Each number is 500 + 50 x the weight over its row's rms, rounded and kept within 0 to 999. Layers, rows and columns count from 0. Numbers have three digits each. The size before them is the row's rms in percent of the matrix's.

# layer 10 MLP gate, 704x256, rms 0.0486, rows 302-352, columns 0-127
098:449496608534510516523510591598489594463491597535500450480430502495567457455468529510556576527504430477493454515450487459501514519506555492658527492550545536597484498504511464469552482540487535383536469513521507502517419509451558543416462488494548444585493498444489432488453465469530496575561477507450563455487479411437576493603549503494545626501474454506482489510561559438460398465538
100:560510549464448494436513483473473471446553507573488571521676578493478500435543431537449473502524512467619514534534571397475429462511449484461521443486432614462575565440497500476571502448471534554516590495510491489487531480440525506480489440431484445575565591517611573516678504475432448528548424494513397575565480522484485537611418569497536450519560500517544441464490460489462486597616
099:530498520447515543459468461497484517474473441545418516565497432467519438498594525493421524462583490479537513604369424531504444448545454577517525440638498575591531500427503532537495463601543555546545551514489539468504554479514484451463476411551403553563538458470479505411516612494535518470610517530520462435500581488630583549415539479548495494533539508558562474425434475460558455412520
104:544485580487459531504499508472565573426551469508487485502406423525477466492431439541518483543424468503546389428479530420564572561480586538444431485510533559546482529563585569515488547444437421602471469453514447507541486585544456481576485576479466541547515556447451551405527517512455471506486520514511497579365471569497361542500509429512454574601508486598567476467477518554451448512568
098:507491542448599546509467511526507527550528496456446523495489465438438478467552515539453598484483515471536440458492548455564400533499451515442607470426470472513571522582471464529426502462476424463557417523468556522491507589503482590453502525459591452519473515545588564505480534478548527523482552446385498544484517475559445506469567444467473527496484543474534523546552481495608576447419
099:559514539429486439563532444495510535535601460493435591565520458561572542422572464448472611462390427426529419410434447541413533534526547545533495487519498481575439503493561501513530556438422483508451559561514413451522427529527509488467533528564503488523480609480463454493526459551554504536497535477472515433422524494503466522427433489634501493473482481540543494443553442516469468612534
096:526528566550536446491578526462421555489494485543502538429436399484487521448489451460616527469512513494502455477437522485553505447480528459518539544523526496543527533516498521559522567406497440577550495442509576511529505439466567494478533517470534476502522587441441436403516544442421523459567434415517476483562464512585447599585567474596449378566491475464518561481474450527493494538433
102:519438589561546512540532546495530409485560511597523570469487431438528495511593458488530490488636456568510446522516496544530480434484414405552576451517476463515567501514521483423494368588534429532548565435473508490461508512583493486426605548388559486428510478458494537474557407459500420493478549502497479524541531511491536455428488518532440539422625543516544445474530552558461472471524
098:488563395515430514557541500475519495459476520566487498351447460466550460451436469553384458511457468512507548471469479496535464549530534591545474583565423426512536511435601434464598513475559446485535399476504462531507506502465532524512487546503450529549434497488528481527416480507465464464527515389466539570562561473540426410518544463548413628589494533480580576533469526520550449553453
093:502398506539409498516480524486512545528465429443388511477522556524460507483543553493596596507379532509479426482568480512462478577501528427459550426457490470546476529494446441495449509480433547514401470472497418468536551490539555459500462535537439639555582508355486444481515475446559439475469587466417467487385440456385480437545493418514417516529493565511433468473493453468500508503537
096:481476537541445555534537526566456534421509427582493484587471472490501448503567473419591564430629462591497340577506524573431449597447531477483461508516518483567428482439487438564516569533424536508438457447465477455445478470542557427511451604478506493538540424489497485470374473473491461544488540478485487437438429541492473540508397590533576496489461550511490469467452506488479473480541
101:502569456530557494404486500546486425420548527488560510456589480530463444542543480522553494511460474521561509603500486580481475507583500523524512539437498482549467505447419557556448505521429492409571519522435642507473472517486542505520502614540445559529450436506443458502445523544403512485507417530466462502410591466486565512553434514532529530545536574504455495539469515625505554511441
095:568391629552549514439475548534454514509547436521507593502499469457553625337513553508539520540549510576561495556451480480513479504538524506551533486444537451455538411495416500504497502511457426485523567524524523538524439492457450505430493512503491557518560497608446496455419422437466482569565460489531504622514559452425521488602534461515513456472421484480513596453531577587493480450551
097:524531611481454492471547491414553517510607488535533565529482502549531523494582492632548539527425526562458621492646430504538579462462511482533507502500452523483472538512440426478499507472534395543411484544474472455396585435463548564524488471518532403415536507542559523435454528523478530506516574507515513495452479515500458505471636474497592488500413467480465573521547441482541582464356
096:536558561539507487455413486488541533495459532505502477494495490496637465545494504556576482425435491509539412567530580502514392467507417548464531534524462455530468404488468519483456501556490499513452386430519482566513515463582504535418549454491423545443468489437539535510508520525443543524523484403471487512515541460531486549447501495621567549497451460437537480518533434621491483454433
108:445504543496449498516459478474429461542423523485601477511447449437608546607526655554478501504497476482529457542523496582405442559475432488465544462498474521448524555536504571514542435493520579527518504542429476358439424457543365587465394580480526443667505500462559557513525561548491504462612515504393602518534484513504480538493494509449596411437525553560497506540480462445463444493459
101:462585506470484448447530561491493527546456532422491529523538438562458555516488544484454414438501524547566455486507460532543445486525486494412487554546489498493403499521534445558518531580482475547524477586494538488468634465443514517445453496535536486525445504549519488498526378424495511499453589540532495445537523489543520508584548356462552572416521551430512393541455522574513494431516
100:421563476505578423521427524497525503433527466430524521506582522485585502519507528514437368477580565512544409454522534423462466537557404525445551499434546486531549585522580452498547493546453498493510569500494534493526471538620502499523454607439535514525474487582491485515518523527613553587497410471573454524572468485423411580490538485480533587621459546468450545551511534494538529508496
103:538447460413448512523545522558435437596595454556439500467462503437568466506412459524492474633521515606521562509428479564495506478450474560474552511483502464469416446450544497482606562479544520577404500462545464437406482463536584503469473477535427489510530460489523525507473460484446552484537531605521417557546537423572514474583489482505428569510483507511538459551429523546521466524524
114:489548562470476448615588472514514536504479511455436496477492525551485439495547571502462516530511412499467535498492528488445470456423422611489498507466484489461454445474601463530564508546548481508551492454610486532582472621498536499646462518495523543462532582587577454516537540523510456439448482531492496475565527506545460513512536399496513497558523551546457477483461404512544524492500
096:489534497483499470465465420520504512496393431510524506575455507533511532499440570513523508433443575443469526510459453445584438453465489547353536422511442455477558447585520469489466534390515497479588448437475470478435503454502527458536503503399420546595580526506477501325599528508505437539547546513424484481551389530499537515551463412529499397518508455452520480486481546509479589571482
102:528532476523523445563535579558523520473564496502412524456501424477470564494452562537525496471498508424562496448504537540539484557589449555524523567561569609538504528440553496504460423536455639498493532434515456503468511422463487516543543487446473462593504463432413569426519532496524536525527444414487392486545505483477467489452571553533464487536457550452516549429479359470531467487437
095:524530490472479547509491443563517472530555528464563510486494480478493548509536466460496578561443504480514501452494536539572572485482523491529505417487449425418475585596516460514508560560552512495546500495514473421516562468573564559519528401457519476571527510427485451448538509535477508497554520454548502415586494445445512533510605577463523576589529565357456549421589465443446525452528
097:512559492512425454468502557456491494554429586473526549414515460427612640503593512492561515476429510444514572454453552536389497534544397498499490595553491491548569486520570471505530549452549530464400551509546478528475460456413448556412548488519509428449515449465534522462543490528534517448410530469490410478507591468475568492453506614500535444567510518513437496454519374517534448447486
094:551473518451465410582519380454483446527540527610574536543494568539544522440523518573505491491420523584433555426477500463530443558397536541394409513515417512494532570429555512584482476539519532466374486476443545519501543551524526464437439510551502519567529480476590596576543500533532508432484454521464514545532498594507452437453455466465548554531523533552500465465543520546536537583568
105:585488478481522478456510491489434557492559506503438530462582539590509532451464535522555538536511500523477518590471344493520545482500513476459394498416495559487526408477442521495493522505535529527505439461418585455508525513435490457560504431533513439490507424503608475552489545490504481435495499503511370525456488500501503460479548508521510466447458443521487513533509432475518559442488
093:489501505466486505551465513532536410499536476529500507461547406494477491538478436533433465598482582449571578511408497478518502578463507554406508509458452486472543558436522451395575524436501529489521550492610457561504472532578466422550506434414518486430554533502519427502597456477555577382629443512515519576532554462518569492528514592434494499480592500482403461465594396473490531527432
096:449436476415475567489500480504458532500585537490460510602488449475508541522451557438569548534477523446467475418567592604555475453471438475486429454484485593476489578415471532551553513510505525569492497539495546569529561513519495456499579497464412409583507581526525515465495502602512495550477456411511510458502654482465475501553563541499632446404518504379458490444527460531536490426494
094:599612548476613440435520564533517453563572613491496494472418396463481551481524544479458535508546505521484556563477618451434484483534554580464569540461416465457487506547476479498548473571563498534521472541395492442479453584522628531482529462510456485546544515487469499423521563559453422447467503418504478496500500454489553523490515475553418547458498541454502463443584539552483495420471
101:536473490520475550436523452487427556499574488503484506531530479438470470487495448506410523463573522522517461538494444494484460475448492357388470511500483533507555528503508536496584480594405529465444456473461523568565524459530455469492475600543494521522436465487527527536488380534498585591461487449506522467551542483620507473565674530544538436502462499440551525486496430483424519435559
104:510479530457448531438446455528502574443586422435556376614512455516501489559491473477469541522506546579565476476588527472625474525564505474508518478547443442469479440532526522538546481474519477488485522570467473589567445480557522503486458450418569460529530437549565674478488514632546489468553479502570467466483480420597471469497533390541521525516580411497457476477559507503517535491579
106:474504446340499461427571474552465388494534519463511520437451460525560528453495415442526458427545539542509461536413508476443569503528536504545511446360433482441513546489535535463521505456476505502570520376540432436585397406543478524570422460572528504441540494503482491477507481497496530484482459417499464584486412503486470472512498520550509446562526517616587468638510442505522484448505
103:482558582502570539491492477439453573463539461615493532513562409520528562549516517493554558562326510416516521421473430480474487476499450552520422539459397429532497514439458504518477486478541510520552480485456546466466479550463539456467530523424530495481510463490481417486414498534462433491552578519454500435520481451457441561407519572478453509527579434507482505463595456498465520504459
100:497547513473490502486561512615475518556512489526439527394453444591482529464615524465499461436506439479483355512481580511569527470488489582448476515511541415487408522517533403466431488595496469581583531546513530436444503522462580569500546527536548471479527448509493585564524531470468496444494573562531511434465559482575512437493513533529464488383529498521515502523474566525510520500525
099:477588515523526489472455503530506481388513460465498542472515450433442485427547430567484500516424577540478517544548468393511496596569511481503487512522517376465456488468550529438459486433539544511486470492471554506564509480518631489519549583447461598424515585473556375461479575473400460521488450449422493458492538520428415555383464499486483529546580500460433593591515533579526544538495
103:504448540483430591470466478458464453440423487530444491548488499489488594480502487409627494523489586530505462528515398534518419406514455510473389449529461521504513488428553524572502479521551495520469519421458518498545504470441522530521493585471577400466508502504536489435534499526517437489478434500481562503492595392484580507509465553423487431521537568569481472397546541525458630480501
100:568512560441535544522609499545538466406528586550428465516399434530470529400479572579492507549500524563585479461480488415621427607506603409533506510551436499429539529490450505526479453520440477590496473545538504479558457495435539568492456521519564522484499564504539513523490441503490539516513541362575460570479534496450572540541497524524492507539541493534542430596483477566482531491461
094:474509589481507430428542575476508514476558559484466513490480413481481442578500539472555482450410434547499482544489515506486430526565463532432536450530504587488480490471485517518562475527468553499522465547500538583485495518495534556548575453479500543475492535453501464519457546513457411456431566513521417457485593547510436588545494597525407434585583489443517429519484502595486502540474
103:581516522500483518439588462525470533464567468525535617535551456623502412513540536537593506478462444534521596511456510488571513553507528576442497423459466546496508502499566468501550460491465467536532541537468395449516523471530542492425515477507540501414488435524574424506545552501471446457450651510624572478487582459470526535561574474607572484527434572577468494411507545490450437469478
096:523506481511516530592539556440509481394562518503485483490517512412508525434447528467585554526572500556547525483574549493525469474524606642487472574473418445490504490556491579537535540451490396522470527585497535542439435570536546559517477451563449439519513502448524510490532494520486582528495533502425409593524512616514398405484505532609540585519439479473471506515501445451512561567436
099:553523412512502553512492492474575559563529552487484473542465548449395448542504557449474472502632485492548500450435440500535488469574473553502483442642503510490522530544418548566507487482475428539538465594527503505487484393460426452620460519625434518578477488492514545537389439515548443566469493517565528423433552523590520530494496463491495546432572392566483527512474529504556550448530
102:545519550572476465479515382454514574531538464497501502548525518534562496549456519421526582523490493493419415493504405529445390542542669517519559482522420467507461577407555497503599545545533500581516486546453486568473461520539540515509582453488484538507520589471495554502508546563552464511608444529451608454502523537571543535501513574458493477464566479453487506500535499483479605509507
098:475394525392539529425454435504573491513566509536477481601525492590493505582529493528496557506496506499513389459422467438567546518491490522521496496475471496481572529467481534535546493535577518510553439584550491576547471561604393505534404500565438447501396521505647470509526527441489483479514480521439485496547475493472583555443534664478531492504585558450601457461594476486472547435405
096:431545611570446480530492526463519514523452540506531440480450491546551567543483452528456475404507420509560474442492516490510525458510467521485457517470460512434569536425510389523468533393533526388538459454513403487456517398446486408518481454576516526472512414502485434550473565464565511515551508450505562511504526474487463452602369532579451513494454564500504505494479491476438469507534
106:458575426498523469492533479588538488415547523516382482481544491565471516468511485565497503577504471440515463444486575400588406562579411558523542573435508515503416523546418559540503427503514464492514516557506469526591408483469507481531471529462517540513420512422465572497499466631477495554578472528488492512465520443534448565565486516462505503589482552561530498542511486530424526500411
091:489528505437401568545497512444543369541505532447463701505528476446477488575494518496524481503490507524481472443530503517543564529450490537508574434530495445498503459517489461474543482458514538501444516553524459484513482575461483545502486519560375535497550472471497473501552587429522568486474504436426543519542542537516530482480469558578611568448563539506555421447576513499613430522603
102:429468409490557490604528538474487441463449521482568526513580495444519554505492567569480560565547467571505492491369613461532442517501505451469563483563511561430444545437484396461566385555455606529516402449513452534617512478554504511494483498483428450552548538472484491377516574465503534529471526517520559533542535505482481467490541556548508501415481525543549550574465482541508486467582
097:504551533540447524501629488550588467449543445543541536494462483591549549525506460481559508481527445452511512521509484441498500442485501534398435463573545437565489500516473473499432560486482635497574575431565552461439461403601523449482491540475391515601585525581519530379578551466471492496460427529544440521567497504467388442505465434544564466559505502454527513453504492517513613414486
092:485572534522534442540494623483534471569490472466491529525557560520487455582533546575519588521524533599489441446505493473498435448505424379593506535450533415463503400458530546496489354546541398506435463491439494517505526523421550446494452568427560502525537494394600516451512519476526546499449510557471433530514444472493443523461480587505411475505580526531589446422569422426438550417542
104:515531577451496523466543581622541502509548538449500479540510449457602507535500453429532599554474450444566492555494565458514466441474538500517479498598519477469484440581410414542496468590519641507504559546552524531470568553536487530453534550549587424497569502492500477479584467478463494487549455439522392543541447483461531629476483490581584438517556470561471463516531472533506405495511
101:433552471501439553500479507539497518483541514608540509418535417457493415505476451503514569504546456505558567558543519434568522445539507482488470519447406504462476410502494525509580543569566568459465438465487527446534482477412577526571459546503468514453574450522521464581519545527491456438460576508437490394516507487531537592553464536540448496488488410424498480595460578505427507500473